config = dict(
    n_layer=8,
    d_model=128,
    n_head=4,
    n_kv_head=4,
    head_dim=32,
    d_mlp=512,
    vocab_size=3435,
    activation='squared_leaky_relu',
    norm='rmsnorm',
    norm_place='pre',
    norm_eps=1e-06,
    positions='alibi',
    qk_norm=True,
    attn_scale=0.177,
    bias='none',
    tie_embeddings=False,
    parallel_block=False,
    extras=['some layers without attention', 'gated attention', 'value embeddings', 'an embedding shortcut', 'learned residual scales', 'capped logits'],
    init='uniform',
    init_std_qkv=0.0456,
    init_std_o=0.0,
    init_std_up=0.0456,
    init_std_down=0.0,
    optimizer='ademamix',
    lr=0.000931,
    lr_mult_o=0.807,
    beta1=0.9,
    lr_head=0.00469,
    warmup_steps=559,
    schedule='wsd',
    decay_fraction=0.896,
    decay_shape='pow',
    final_lr_fraction=0.1,
    batch_tokens=[8192, 16384],
    seq_len=1024,
    doc_mask=True,
    train_tokens=136500000,
    steps=11481,
    dataset='wikipedia_en',
)
Each number is 128 + 24 x the weight over its row's rms, rounded and kept within 0 to 255. Layers, rows and columns count from 0. Numbers have three digits each. The size before them is the row's rms in percent of the matrix's.

# k: layer 3 attention key, 128x128, rms 0.127, rows 21-63, columns 0-63
# q: layer 3 attention query, 128x128, rms 0.13, rows 22-63, columns 0-63
# v: layer 3 attention value, 128x128, rms 0.126, rows 0-57, columns 0-63
# o: layer 3 attention output (transposed), 128x128, rms 0.0967, rows 0-56, columns 0-63
k21 096:099155133100156130176153136113140137115102138074143111103116104090112136153109101123087132133155114081132126154112115115129119109127159135182099164154137105103149127150131088148125124099133116
q22 115:153100110122151131120147120125114123149132082151149128142134134191093136103098150088108110127140094106116135097141130122123116144125184137139136142115139114152125124118092139116172096136136116
k22 121:118135122133160095112127142100125076113112101129133110114174162144104117139098105161116136114115133100161143179108165111116182132160169104140118171135121068130119151105095140126150112126147164
q23 118:142144117103146148137098110168165117145149101118158141163126115119185057145153158156122136123170128154168130125167113131156101153125142153117144141141171109135172139133099140110128129078156100
k23 107:147128107118144189154140175141157141118148126116155099096127106123151090146153087168109111115194145090132114116127076132148156103083113124142116158133125137185147110125115092097117102112140136
q24 023:110125135129130137098163101151152147161146109095170085141128120130120166095171092182127146131137105121113111111139110115125106163149163163155131128162080103143135108073116140085108107098151171
k24 032:129134134143134138139117120107141101141105149134085149139123083134140121124085137108137093105122143119084146136136188151142143134157132115058124094122111134110085135152097137130160112152125062
q25 120:137122148132095118158135139107141135081120143093098145158137104136068166094101096135135135078107106133141142116132138117127111126108137104151125131127129123179129115111140104156142146107087123
k25 108:116123171149118106104134144113137131105129142065138158119105146106070150125162112161158151110125125139119100158128112125139128142159114098156129117124097129122135157147157089102103152133107084
q26 107:120127128133144086115128115127149118122136120112131116131134116114160130125093110143121130140137123122121106163130130098160168110109117179132095121111101134123141101131163154094122138138153127
k26 140:112127105116180155143141124121122137139083149114108147119100090100136137101086142126095073158139109123122139149118117063144124126109104125127155111112082138149152141104116151109099128142120119
q27 128:127150131145149094115097148148139120100160110103122133126098103162145087102115138136128165120163074145137149120120106114127118106137109096137137151134118080177110156118150201147153108112112122
k27 114:129102108133164162076107131148134119084162144110129124101122126149113104118150143125109092128137104130122148145081131127127147127101074089141103159141102090151171150130076133106105126107115116
q28 119:132143134130118135173176141165159125131135131123099148176100091124112105158156128152147111137122159104127133088160139171142118153162143143153100122161115135154141142113107111135143154143097124
k28 109:151155163155062144126140164132152135160136102101161131117141169129127078158188096173177142122152158162129106119132143136165123119125125146111115111099128147117111115118130143111167149121144127
q29 126:155137108115141135124128121122143136148164099145155158158133120118137140157106168058119121090140173109152114107125110123124129172094161116116127166125142095105129145147133116119127145134175133
k29 114:125172121109125163135162156118137128133151092150152138103196092156146169149116122118091160140114173158140142135144109148158165144101133132103136132181137137126142137145145142116114125126163129
q30 090:107166122134095120148108126099147142131161141149172136111105115114137130105115119069117125107109142131170138110095131113133163126150146142142134133108082077125101145134169177114157159132124107
k30 111:163112138088128111126141121146162105137120181172167178106190128129150124095123129120120149133088177153132147110174155126143128139083107151112121123139121107134117133139133151100098120137092121
q31 076:143158141126129150157106164185132133140100101123144153174143131131171122155113174149150136126175110097155160117127069120152079122129115143121159145164138135127141114130117159141124113093143119
k31 071:127108123119184134137122116105127131112177126148126120117127173137115104096125125162103091138183100140138111084125111140154133145090137136153134162136166088162147103113101106098142100118142107
v0 099:121128113101140164144145104161135133130111152121118132124134099115103135126131160094095067162158121092125165139130138123116100124106143161135111154137145103092166139139156123165132174128110114
o0 098:145140127196142100132120102145075130116157174122142112122116129154147127141140124124121127118180108166126163129131152121147141145138113180118108162101125135091147120127123118117108097142104124
v1 109:149102131149142123137095124113109101091114124122105162105167135167156128063152137151123110106143105189134114120156122115145087089101126160138160129156149142172153141091121160153139096140134139
o1 110:112118082104119126141102142143116122140133100126123156191179129099090134140130152142121168154104123131131120144117160123126128100154073143140153129141104100119107132106164132170108146112137087
v2 103:143096113101098102123110116150104125192135123131128121141129100131109065136152130134132144171146162094066157122085121128102133107135132088097138119121164124108127105152090119117126133086080133
o2 105:116129137128115114097104104153149128122118137112136125114159113100114153076098138130116114185087141114093135150136085100128142113131142148109112140133125136159084117131126115100143117133120091
v3 111:124103128137111113144116096103118110071111169146121120149091155121082145130149165119126150138113122128144163164120142141126106135121111100175102133111154109112135172133118119138095097104149158
o3 108:113125063143138114124117118119134121130150174143140114111116122153127121090107112101090132115148115127123134124107118146093150109101125108175153119056080126120115133118152147146159122131093120
v4 088:110091095129119136137148134112145152134142112107147101146149170147120126084107092130180163096121118153089106193162093117111137172150137165142144140146129114115165112142111109136118136110126099
o4 086:142110079085158139118159141119131160120111113092124156154169157121142111126122150130131127136098182153119116159175121100127119130129166144113139137101087158087132131139100140092120141145146091
v5 103:129129125156163114139101122123092146166102152119092142073127162128150098166170162132132110125122088160171121136155163118127111109112112160153126127112132117120110144072083144147133132093115108
o5 107:111134088124147096118144137127102128133176158091090114144093108151132108119138096119120144118126124137101140118118162153144145090167102099145087134149095146132087149111150139197138122125108101
v6 107:144097122159118125168157141131146124135139157149138120103174130119135102097086127109133113118110162108116140119159173128146121177108139094100078139133104072148143119138126181114110163082124110
o6 101:128148103138115107145169137144117141143122148163149112128103156099146110127099119066122112127136130155163158126115122153143116141137191169153124119119102092148119096128119138094163092143161130
v7 102:093170129155135156103117143114143124078133112113119126097129147134124127138096152118146090136126082121146115162114157132136132195152127117133137100137096146136112133140170164158148121127172127
o7 102:096118169115139110166155129144095140119131128108113124155135104143125112150121156119161117135115108111086122113105117139140116133095121097163094134106138141101163119096140102141128136133156144
v8 100:117112125170092129146182081125095139123133159116106155130132147148133151089092096127114174090111160132116118145155102130121143119105142146180131085144093094084133112155173122067118169125142165
o8 103:117140092120100148144148115125110132147164143132116167091145141122110151110101122124152139113110144107135144161117127151122128148085151112117100131142115157124111113147145109156115143117171135
v9 097:107124141100138138132140153134114109110135131129162144153091146133098140170115112137101144132128132139091149133115101087099133117102149106120159140097100097117130158148081082143148098102104146
o9 093:115136181141171115132111125138147119115132106129132131118156157131098177147144122095147137161169136086133157142123096080147151123101099117132141136137133152159110143112144137193100158091087125
v10 108:125131137118114135114095123120111142121126114126157103107096161104154085110063126126137120138174094080115162164130097118086121111112060160149106148136091067134112115117129149125132160088128120
o10 107:118160211120113142138141143133117162117123155112101109153111133153113118114142116192126155116160074130139186121136120122118095132150118124114144144130139125133097145106139140132167114102085115
v11 098:092066128115114129123144100138142149116173110130122107125117097133095147116127152084118098140118104108148161157131129136125128111101124109064118116152122122105130088148185129122103144087098080
o11 097:109146160168088117110094139117075143118111161108122087128118133091138119145125109127129170155097097152132135152129141138157128125097120076091134105136123137099136128110148098141100104096118096
v12 094:183127117154098140090109133145126116148180084149147122111153103159117059116151151106169178164108170090128121122098117123121155153127187123135105094115114108135087117110153163142125154128169158
o12 095:146118069124114153088123147151101118111141109155114154178096098117121068163138145110156107174114136137104151132132130116125156155182148160116116091137132126158131095118085132106145112145107146
v13 106:121167148123110137093163142142093140144145106123147111114121079156142155135130126117128131153145137139101152129130146148159094161076123130158143117140143098111114196130128138119118110170088152
o13 103:078145187148126141124112144110131132117160132148154148124106124152109142133125138091153109114109139122130133119091123115094161129146137130098136128109159111117138156099176150141110179109081111
v14 103:160103120135095135119142098118118164123140110147095131153084161128139150085111121134145092148115135163145111136164138104165116191107088146144143114173179147170061097108139153155119149170139087
o14 105:104145119118117105126118124131132114157109124149083130104059152094155130144132099096133108124136131129100134090070128154142107143147079098144095072137138103110132119143147214129108125101124146
v15 104:133169129135151108131132115122154166075126109099137152137105125119139120096137103120127128071128115112180112126128098089136131100096162163154090161101135087125107153104161147086139164091155113
o15 104:132134092099120155117158139149098141131158123166114125172090137140119114122156090139140128139146113140150160156134153120126151136140135133129115127137179125154129147110123143153130127088130176
v16 109:125091140130107144106155134130112140163116154112154151105175091167080137137114106129138147117110164164132125115146128129125134144165083127171105106079110119126174157137131148147134146099126111
o16 107:145126139132083072149101131121105141101141133089150193161105116155120158131097146120132128087137164128134156128117144115139118149120113150155110135159101140140104115116103128127194138136119103
v17 104:134115146137123106189131073098109121127110131131122098113161138128141106140105138106147154120121112160116100130145136134096108112067131204149077103130148119100080100123162124164141104124145126
o17 105:153123158117109154131173096134075155159120158156139130141146155146144126137142125161118131131138161070148160117133100146118153129156118148124147155102106182073122141122104086162134125159143112
v18 102:131116137085150146129138082123130127093132122143131138140111155167122183083091083138132151139116123142107131096159116133072137136133136123137094119158179122150128122145109084157140174136154114
o18 100:147120159101142164119093140107088097131094101161137145113125142118163168111094132142111103076136140141158151108112129071111099160113108140138137111108143127091152126146124121117129130111127138
v19 107:098155118166145096086102183138092103124126129118125123082137088171120089116125140118096143114104114135158135098118152126094172147157147112190135130152142118133135145112129148146136151125137136
o19 110:133125069122104138119133141126106109129131095139129163115114138157138084122100107091132130132139087182140139161105087120108138118102135107129129164110154120133111158162131107156154106145160125
v20 114:128087125139155143109159138085098091107112119146059098135161114145096151154119087172134144114150140131146157133112091142143182093113099140154091119158130120146105080096130092140123110132132132
o20 110:157139111117131173106077106143130125144136088147130164151142139151142107128144130115065146132147115089137134109116100138186131170117137097133160135180143108132124162136118161182125113083087129
v21 095:095144140134119139119132106122167091112078133127129105129100141052122110129141095118122150132134161155157118132105122176161182124118135132114130112121116152106112149185116121129141172136106161
o21 093:129117073182127138146114088117120091116114143120123104107098147129139155131118119197120127134119144081158118134125161129096128170121179143093138102110128136129129156085152129107115108142127121
v22 106:162093119125162131146122127131157116149136117097082102122148139091110124127153083139113137141158117161110151179134155119173134124137116154119100132161114123125167097158129135123139115125158123
o22 102:128161138124130124133116111130192139142143144103124144156153112117116133109166128126116171111085124143150111122101173122176106133092126107154128169105153108139143154131142092127148146091142081
v23 109:088114130121140145152123165154088123133139106113123175121135140089117108142117105101105129134097067122096111108122123118151110141096124106117136139129125127169145121118157143100147122110125092
o23 108:156173121135118131170131137139154144124111132127141108112118169126133165129131081191147118091137116120140119122137091135125148115084165119167141169159141101115119123137174125120100121115140120
v24 098:106138128130138146135145142068138100083148137142092148140117148129101136103129144136138127125097160138100121149131130102122129157102124073127151131136112089142135142133079096144109141076123131
o24 098:142128134110183106152128144127141128132160118160125129140171128118123144113099135090146142125176122072106170115097051097181134114116142133143122147136104135133145098116159175169110143158141146
v25 109:121137110128120173108104169141136159168155138103116111126198111107145159168123143112117137135136144124156159125124139111071113144100116154119133121155179169140132138105153146139123105100123123
o25 109:132133062135173113120148117140141156141152135142141106173094112151159119136135155098105139102148158123129140102144093122114141135156121149133098166154188094090133176136143135097125148111123138
v26 113:127142134126111107138135126159142139149137125124152110131152152128118124147129174149128115131164125128100119157167153173122135133153140119143178128088156092158075127164115150159121167122114089
o26 111:136126160158126138147175176089130099123117154112131120133108150109079130097112145100124123127124164131120132094128140165097072085136171137103154119144166096119132124076127077156121132138104111
v27 110:098147129136142117127117139101131133134095126135145124106153164130138159114116096155132091108113146113122148134083158135074133118172151132116118138135121104102147128144115150142142130146155114
o27 108:127107096125150121138148111119078125143106110158114086146155165141098193130134152098091122131107119109108140134113153075126121183145145124106083097124121144113087104115129140099157099142131130
v28 101:129157106120083118122117094118106137133105148144174092104169159093148140144126096096144069124106145121165147075098140118134128105116082120129090141137142164135158107094190122105134124154123125
o28 098:121134062143129128132149131154154134160147122100173093098103174144123092128125099122148104131132107105113106135146119184128110150154124104132121104168096141151120149145115124125112113130121164
v29 086:129133111102120140137102115169116103136125135129156166084102157153151111089128155168118141109125160151130150121122123103088121099137092167113171098174103130184112154150162138139142127162091138
o29 090:127127128152110168153144136158150104158104140109118156118110133125117095132156140168136137138157106147125130146134126145100104113129117133146127107191099124174110151131156083109153137128147124
v30 122:118157124129137129126140126085139112165124144134128150092130146101095133132125186143131136151152114138165145146133108116133116126096125132116218101161147114109149081134082131100129103151093129
o30 116:090132188097133163114149107098174118140132128132143108134136133135129078089115098101125138132130119077132108139165117127130112156142118115081097104116088114104109125119166139111143124135138090
v31 107:143122127139134137113080144163101114145111150141110115137111154132127140156119129091140155160104088121124135170107103156125140100109095117133129160152113122075129090123108125134132129162131171
o31 107:121131155154133116103089113126141156099138148132086114089160133149143164114139140167167162128091061123121120138116107127133125135142111088140108159190109109120111138136148150149130128167137141
q32 105:107130132113121081124140104123132104121117175160171117115149138148180090103108122117148097116108142142141103128104158119144140148136136162133125121144157111129155124117111170069153116142149152
k32 143:171108136136155101127158139151145089176152160150144121120130172121162141140126095114165097153132141132138144143144165125127150134154083117095124143165079117122152083140130142100159135111117125
q33 111:140129145099140107155114174086118163105132077129117179144135110113120107139104113152093145119115103129125124145167117117136141108103155139112146153117109111107100184151100098146160120143161104
k33 163:118161151133183149128124118169121094112124144131088128126136062152139126164174083111113074139145105142085143120093135142099146103115175145129120189125108137121140149105122106152144121104193141
q34 113:120137113103163152123089153110105131114121148102086155098139125127131140164083152129126133117123103134094163083132088110135114132130094145146102138090157125116121120157106107176108160121150136
k34 110:136103082085149164099159092133152142168149111075128145161130087141086141114138130131156098133108156128155104140117115142133058146140171124124125107163148138131132123115152127113099169135117114
q35 077:133105146122120102102128137129144142137142144144130094137148122099148143087133089130124086125077105122101131134111132180124111146165142097170086095158128120114151125096174148116170107137139101
k35 092:152149181136123107113131191113138155119112127154136140104096151146155144131142145122110117142128099100106152147101136107137147048143136151174148141132116100124133099194133085123158119089116132
q36 088:121119104084142144134150118155132136152144153099156163113142150145123133112101140154138133086123173106116116140124089103099109136141100168148146081147149119155137140126140086113124134112166142
k36 077:112124040135134196095150135124149106092139130102117125135138099098122131126116099138177138145119140132171116098108113143124117149155121125151095119121149138176165117135152138123118132164172128
q37 085:109134143170087110123062113137107123123148126120134158125107114172153128138144087160121152101109145142139165152133128147091137149094124141131146115116137080104127097107129153136128095118086156
k37 091:152098197104074110133095110146133112145119143138132145127131153112136100166160152120124127151158126148124130140134143145107169116129097097135124126151110173126153122134149155156146128123117142
q38 108:114120150117077098127125115112156166177122134145134122144152139122119117061109113138130137062113111132171103178180154159098144164152118097139123077140167144127124113127118130097174127123127118
k38 096:119137192137087098136143129137127108093131128126139126109146158146114128140123082120084118163143145106100146142124129133154186115153124090141114141135087166138123113172128126148178150142112158
q39 134:133145125131159085159148115125159138124121171147134112120159164141144118098131143097158110152149156095105146139129162117183097154147113163141117110124075088122111106114144174107137127133141117
k39 090:148159127117124132121114135108131124118126155152154137097145158127155151084078126131150071130123125138150154181128177123111126085166104088113139132124117127143127108172127153120129155096118109
q40 090:140134130133125108131109122122114102109144188124194111090116132161148101123111144105124110096105084142134122116120150112114159137132076158119143065143155089152150075130077102102141126130078141
k40 103:182108215128119081122134145130131114142128159137116092116128117116129110118080124145128109121138160128131157114159136129104177135158122128134096119150124164117130117140143167109175101154127170
q41 073:129110098129160153105130111118088111103146094112186113087142107091141134129135135128117119117144098172117140103141118164116115116151181171111116169137088116176107139162170127096127145145157135
k41 112:111138038130126169132106094118118133088115123091119163123124145128121139146130121092161140123101147095147113154104117148144118148141144111148144138097114093156118151072135116130055142130151099
q42 095:121107145086118153142134126139155140110129122103144104133129082116181136120148105169146147122123099096126151109144142125092077150136135184136133162122128099124100126127138130105147103070127122
k42 079:135120122095107140143140082167113123118114131117099107089141156124134130104194106130146101119177136174080130145145109120141131101115100146093115131131107164167085147093147136105097123116142111
q43 087:131111124148134126107127147117127127106144094111097128093102107148148136174131115137109097128126090103114154115112137151165171095137144117125123151089109105132115121118134168136104140123093132
k43 091:154116158114161133104126125141075091118145158134144141134123114091118116128137145137133133106128086103089139148111101084116098092103165126179105122162164131086128169137112073137138083117113098
q44 245:069124071133161165136145121147134109128155103073125123103126121139105145148119118133166143160145126132126122133105118158136117123119151151132137167090107142146094140098108140155065164108167116
k44 097:157071129082106158096114133112081135093183153138151115151120103083148127123133140112161140100078109129149109139103127103096102127138115121178135101141158088138159128126153099106146103103126109
q45 109:138116104147120162103121088135072106086131172098152145099109109143127135165147160110116115151122137133114162079090109100118125155145132182132131128125127113128169106122139126139077132115110160
k45 151:158146115130120113123090084096112142160122125132143120158106135139138135084105184127134148089095163132174106164125117123102140148124092125117158087128135129134114136101131148068111130142092135
q46 098:164143154148098106129111116135084111073127126142140137125118073118095143153185153096101132161134159148113133108112137157173109133124149111125104101120150103116144122140142116146126115129083095
k46 111:193147190161119094126101139097170134209112108177128130148099156144108131116123152118106109104143114131093153133156131134118163118133113152085136109151141114089100119144098133111154098119095155
q47 114:126134113151161148115133134115153111079143137098130130098115125181146131153146119136154073196177130132141161114114146119151091110137153167143127132125061121151127148111122141078114143124137153
k47 073:152133109115166142137133135157093092120180132127176124128134142113138099133086148121175097125108121109124105161115129093124104112146138133138144126119159067132147100143110137103129059100142087
q48 087:123134113116165127079134137122140138124125097133114166149149128143162123127181130159112095113117099118110153113127122131162150151096158108142088171121173119094088159119119105119134125113157135
k48 110:122176055134133124121122094114116128143102090112139145146140148137080160104128121126122160152131127109137124161123118158152102130119154154124156137115134142097103149103140157125081119116110114
q49 083:130091109111156116118110143134156112126119154141176122119107146096164142128118122094133148135136146174171124119155106139114087122130104203143144121136147149116125108167113122157153146116171130
k49 094:119172103127119117155107120130128110133161139094144130141151121137140149133180142118155107137132156108108126158113130134170109175135111085125127124100118115184152098126115140146127125134133149
q50 119:154132137106122126111140101141125105142141144158138096139118148151122107092151150136135166118165151110125091109145111083110098130152097121131105051160182089123163083165155099094158096119110121
k50 081:139161160156140105124127131104188110134095153142121104126108138141140111109096138095096107129135147133135158120178137117140167147138076135131122111137101186146134097091110153128108152172109160
q51 109:117103142113095101085099134124120155129165170111142146160100112127117154105144116138115126084126094083146143116162097077048100115129081080127137094154184134138109110122145093110121114095071132
k51 103:148127210114111104113127117136157130130125113099130106121141153144118104174132156178128144133138158159111118114162125115142137102133104116161118100121133124128127116168113131175137115160109167
q52 091:090126116138086167154098098145134125104130128113125141104148114102091175151167133113156105182143163106138127161097152182126133136140129133081123098129097157166100122122127164103085132128112165
k52 105:108122088122065159112166100119099119112146101111154129136173129102122120113110163104150165090132176087160133130140132139138104152131156128129074086106138108134113139136119135120103132159127090
q53 093:115134134167138143143133097122109141083125168073126142105107133140150110136094143127133113134146132129122124132146111115090124097140143164133122159150096120126152183114105123131099139154154157
k53 081:129118131089168164127134104116107139121157139136127107154094080128151143166100159156174144132100100139148112099104109086101110142131121113141166120105129093116166099091130111142135149133139121
q54 088:099130118116160097154129171169103143108160075146106129152132148128117134153153122173140175171084119093096121127095125118161127143128132144139125179113103093106134154110147142180130112145152081
k54 097:087091042123127151127134130083156151143112057152084113123127082136139153096153148131142099157121103150131118145142126161144104156127103125162121138114125114138138127090115151158078140081117113
q55 098:148155150090153133125094127118117122099128182124135115127118151163123131102160136075145152150172137128133117091127148111110104117126095128132113092158093118165118093131132152126139106137126113
k55 102:168081175101155099135136178147136125129125148128141136109131137119130124125090121157112109111110124157128136146136150113132188101173137127128142105112149126147124112183134140107171151115120140
q56 181:098096066124124139113154093127092145116164129084169111117112114111135150139141140118151131133100150112118122141095119142099080121108145114138105127088137137144094171115155113128062129108117095
k56 140:158110176103081100105121156099121156091132151146151114142113101105159138147112139148110159104106091147146117120139127080114084135143111128145163101146182092114176098164139097154157118112116142
q57 084:120136097140166130138132136128149109150140151136174115072146146142152133097117155123181155136084153119175123116143144146132130111122119154119172128117092088122084096095141172090115142096160147
k57 109:120125074111116135112136083113107094082178181082154132097140120124155138118136149127164154139137152088136135150110123158146144129124112125156085099140125157126127097126153155089095116123139110
q58 091:096067131126109126149093134126104124075162117128134150104088099138138131147169111101148160133101085156125116145117153126106147082101133141143139158104166108169117137117078109181107120124117119
k58 088:114094063129161133098102109125116135083134075122145144107118111108135115165176167109138134118138118141117117134127147159121119123126185135152129117082117127123146159100151140153087157144141123
q59 117:136137147130133164137091154131119135143135074109066186183120104162091138119096114164119128132137106128125132152127080125093153094127106112113135163131126163110127179121104104167122109118137143
k59 099:078134149112162129119132118169112164162173076118135112164121110157099126146144155163099132139148104155107101099120087108129098121089126095146133128138129125119155111100121099148124127142126135
q60 094:151149157157153106125126119141126126104134159145122141132140147130171135160162159136092074144154153135108139121128143109151115117100113095134090162140143103150167161151126118134123107165108143
k60 133:184146205125156096129111182123129120175124138166127122136131113126107141115097132135109114111145096143150152124144149099122108120145117172104162121156162108130124130171135138118164128106120149
q61 086:113166143126127157147157120133146137172119172125156138153149180110129118127087142167161116158098127091120148150093103112066104113149099122131134123119124153128092129154131123093137115111160128
k61 097:087085121097079135133125104127148166089140121106121073102117101164167135117098137147134139135128154160142111084147126109112073126156126121123109132122124117138151112104135147104126132111126102
q62 087:138112134113129123122111129090120169158136141118123125127104130093118129129090145120133146083110108114186092128220135106110091129146085108102132084132165161095137115156112098111152154096101098
k62 103:144118207112108111113146106145131105134146127098130127134160115166123124133171133169127116138152152135083128152116111127131181131161126119139152128129110157148136113138125134149166088155120183
q63 088:125126135065161118111125173137088121080133059144132147134115101126107129145177120141098164107098100134110128088115116102138126125123153124130135138129167092121125136103142117147140110128114103
k63 090:152155089156159082133096085102151092158068130115094151134132126136086152109162146106107101122175151121118135158149117161132152158141130133127102131146116202105092172080096158112090134128118116
v32 110:130143130117144133105118137110113097158104155111153112097125133129126083161169114135121134175092108140148138102143123138126131173160113144145124093093129088138078118130134090129138127087139129
o32 113:151146164127172109112104153118127121115118161134098179117141131181140168146115132150103140125157150112138137133112170111144177133124089134133135113134106129143152112102166141143120206131140129
v33 101:118117123134113149137146135114116126104115123118097131131141137119127103106107120120133103110124121127100167125130117153098179072165120139116146137105047114108079143143100154128151125161152092
o33 103:153129122136154101128121136121154103152100096162134111104116147134164154133137123153067119155110131123117109113132138149180165133136133133136160161109120126123129145120159135151104148157148182
v34 122:144139145141187128137127115121136101115166175143089146150150150090126136113142102127124113140143114129145154160166120093116168167115145121162111138136072157134129110077098133125143156101137145
o34 113:158151148146116122132152170124141151161110060190135112177123128147131114130140096123134105104121123154131108128120120144141112144167138121161093126144123102161152112135151136158149179156120155
v35 104:126167138104155146113119152112100121112127139131100148110102161114088096143120130108116088192158155140136125108168124125118127162128159121132161067137152111131107124124144118116135138097077139
o35 100:126142119159142145203122098153126137127088136071135163097134093162111132127121147157113161082144138110125143130169115124092127092138112082131096096147165146149125091173153108126162113114145093
v36 119:152123130120148123110142129163113146105109124139132114091103137120165127096111140108121138121178109148107117111136150168160118075148122104116091110154179141129150142167147135095121145141121117
o36 124:107141139143081140157140121117148141158114096130152130191149108115074130142149158131108135097139159134108134139153111139076107116112135078110102132113129154117150126099110141095108096146083090
v37 102:130124116152144095141103118116150148146106123129105098120122138113109176131154122098149134118124145148202109177144138114178140142145119163106136101118177123128145132127144147165138126137095104
o37 105:102123124111072133125165126101129154178107127121113147140134162084130086073123115132152103125088159110169138133136084122116109181129111134136121083155107133096114111098141150095145150183152138
v38 103:147094136138099118159133103105128118195122116113138127112131099122120107157127135190125104099143134142162133155112157161119157138101121178125180136103097130132100126141076132126123126197138129
o38 103:092118072138164080100181117134164118135127139114156093116151137106145151161128121120132105139138126103093143112127141156199113137137116160137132118137112100161134120117156143103087115106124142
v39 106:123133117135112086130131129122108163139108131136175140107084127134103135107112140070150168140116107140162075130138135129118111147124130125132123086130157135151140112123182107163139122119098121
o39 108:121127130101086133137109081132107147148116161117115153141154135122147132116117142144138134118133170124177144141151064103079108138116059121131119076147129147143124099126138095098121134114157121
v40 091:127094138108155132106120153122075092126142146138109129110108136135092123131119103118138155134119100099110137144147126119078119131147117136183166120106127138141099115149133092127141088107097132
o40 097:155121137131143153095102117144123133116142152120146156108143112130138139129160163156113133106127159126133115129129129109115126139116129145127131057170128055123126060129162121103130096124167134
v41 126:139154126130122107119101121136133090121118189150192120098150185118134106131086113130138109181110135088082134133135150131122129165161117143125144095140127119144120091186186135112133163088129145
o41 121:156132194124147152155140111136106112113133086142079125147088119107096153144162121136109167122132115160141132123118139145158128100110136136155137131090126151128141165165110085157152128137153102
v42 092:105145135128147165147128152150118096099117154121119114139127143072157151173116131148129149160072123111128115142120134155096121133113137091075116139099130137123104123132126068108126147100125126
o42 097:132131149120186113096104134118131108132156111155148151128112093141131129110154103091079111115125112141110134112110174100143112156130124162182120142142106080121167152138121163137120090117144119
v43 093:117123139084113151118067164123126168141135136114090137145135109143107155116088140143129142057154128126094143138142140194137113112148117116128143158141142146140137137084128151115127076152147136
o43 108:118122098156099127157153107171133101116110171138178115091116141136129125097127153139139069163127172132125126140113150143126150141137121148113130060140117085129124081113156116093159109124154136
v44 099:123159132107141125138117147122112141094125141152125147121126118155144122147099129119118069151110091112151147107113112137117087081092158108073127138134156130118153144123140113127131106157146167
o44 096:109124147146096134150136114125100145146123083108153114116097093140138147087106125143146120110108089139080129162116153119111115131136101150220133112129173129112112161108124139131091069106117102
v45 099:157108124131138108136115125122151142113132130123105134192145116091111146107140152159148120093172138154144116158138110151121143152152130157118142165166121160102154140068119157111146104171105110
o45 105:086139054109099121105159100127144123158069126187115105119113160092123110072124099108115135160091151108138113171133140153158142146096168115100106091115086169128124103140140165097118146145143157
v46 094:115141143110144127119141113082127151145120161121073135145124145110177158110143119087123135129134159109131158119120123102134109167103120130148106120089149145102092138133156113103114153066151127
o46 096:144098095141153139115084170137111106084143128131131135106134107155133065130137133164105120131165108169135099159137140139105159105169159099145148136139112110159089131109095157153140131158122134
v47 103:105132124156148099121121144139153181122101144093161149093147152136175157152069095128109142124117081134117135111147146151143137114144088133160144147124143149096128122211136147147118134143099111
o47 107:121095130142139165140120187122102098148109119142118130110100112126155121111090157180118156136136125163119160146157134135116125128136171158096167096099108107106101119117172083144137114137135089
v48 097:147116132141108118147168108102125122155122122128129115116163078105156114127115225131141064117119136168169144101110147091112129099137138122136118140151103116140102139107116143120134130145124123
o48 100:114125135132126122094132129131161117130107121157090112107121114120128112160142089086109132166165128087129129143094124136182144161166173100094162157132091107143130129106140172150070124117106154
v49 112:126106132123114136099101117130132146139129106134120134170116124130065161109101133090141161138106164131109108156111100109117161146152117129074123127116146145131109117068170109168116121119091126
o49 111:124133068108117107126130110130131138170095166112145154102157170164103119106121121131129129102124135135196107149174109156104092133116091140154130094139130146133134119141115085121151135139179132
v50 106:126116142131107124149071137128162127135151148140129125154164089078168099108103154162139127122123124102145125184121130087100136160123100122143157161136151153114160136106160165093117114087094126
o50 100:107140105140131079084171129079105133124084104151115119117108161156099114130116135098125149146126135143158123147119174158138123172158165132112106080097087151137105113132096130137146112145143097
v51 105:118099122109124138121098137147130160130149099144058125139153131123122143161121164111112147171145130140069137132075127118121133148148129095136115113137143133135122118159144171137124157135136182
o51 115:129133144161114112159152120135119132140119132114135105116099100094111090197138103152121124097134152148145126125182178137104124104094173154115134159109114154082139133116129120134126123118100108
v52 120:131136124112124123145140120153125157106147124131107156151142140117097138067117166119134156123113155119069083162127115125085118131132115149129148085151222110133114137178110130120127157117163129
o52 115:106103087077132172116110070135114104118160110114101128101166123114150094104071135143125163117137114136159159126145098105089100133111147117129132139129099118112148120138087128109159150146162114
v53 116:132101125177156128126133147110140088135116131121109135094134126128124135176136112144131106151123131150162127115180136134137165159115116134126106133103067107105136107111075126177134147177134145
o53 114:140129090159149124108140146087158148128041087156107134155091173174134143112120111126140114143109108108119124122148157135150132171130100143121119105122147114127110173116159141146115168142087167
v54 110:130136136151134102104110114112119127131126131138130138127079137142099140067133150105151153104138174132163124139135113125140146137095134133097154109146143170138130130089150121130124114155075100
o54 109:127161052127099110156147118153153141126095119141118120138150165157143110100156125127151122123112132110152115128109079123119101145133106098153087114144122168144114144142094119101161159103183166
v55 089:164100124084158140174135122151142094172125116141110135116147108121111098130197142139120099138171160102104149112149153145161117101123171136128108131134116141148099136172133149156117155134162141
o55 092:137165097196123133138131113103113117115119115132120111132095112145098129122138116120113112167125109144112119108081172130129156152119127101098112118107133131116154122113133155092107133132072143
v56 113:130136134142122138121133121130106151091118115136103148173103124143145119124179112127098127127135111145121115126100129081132099143101111080136138135146149139134191147127128109103128098108134118
o56 113:089100191079124129135163123146140145129171134120157092097128137087111122128126147129169162121172157116137147115163164118117116104136131104126130152128124090155127075149100139126138127145155120
v57 100:137172137144176141128120114139157139061165105133108142137169125135131129116165143101127080077153142138146108137119131118084116109116177096095099110149084148132136119089110157115138138144148128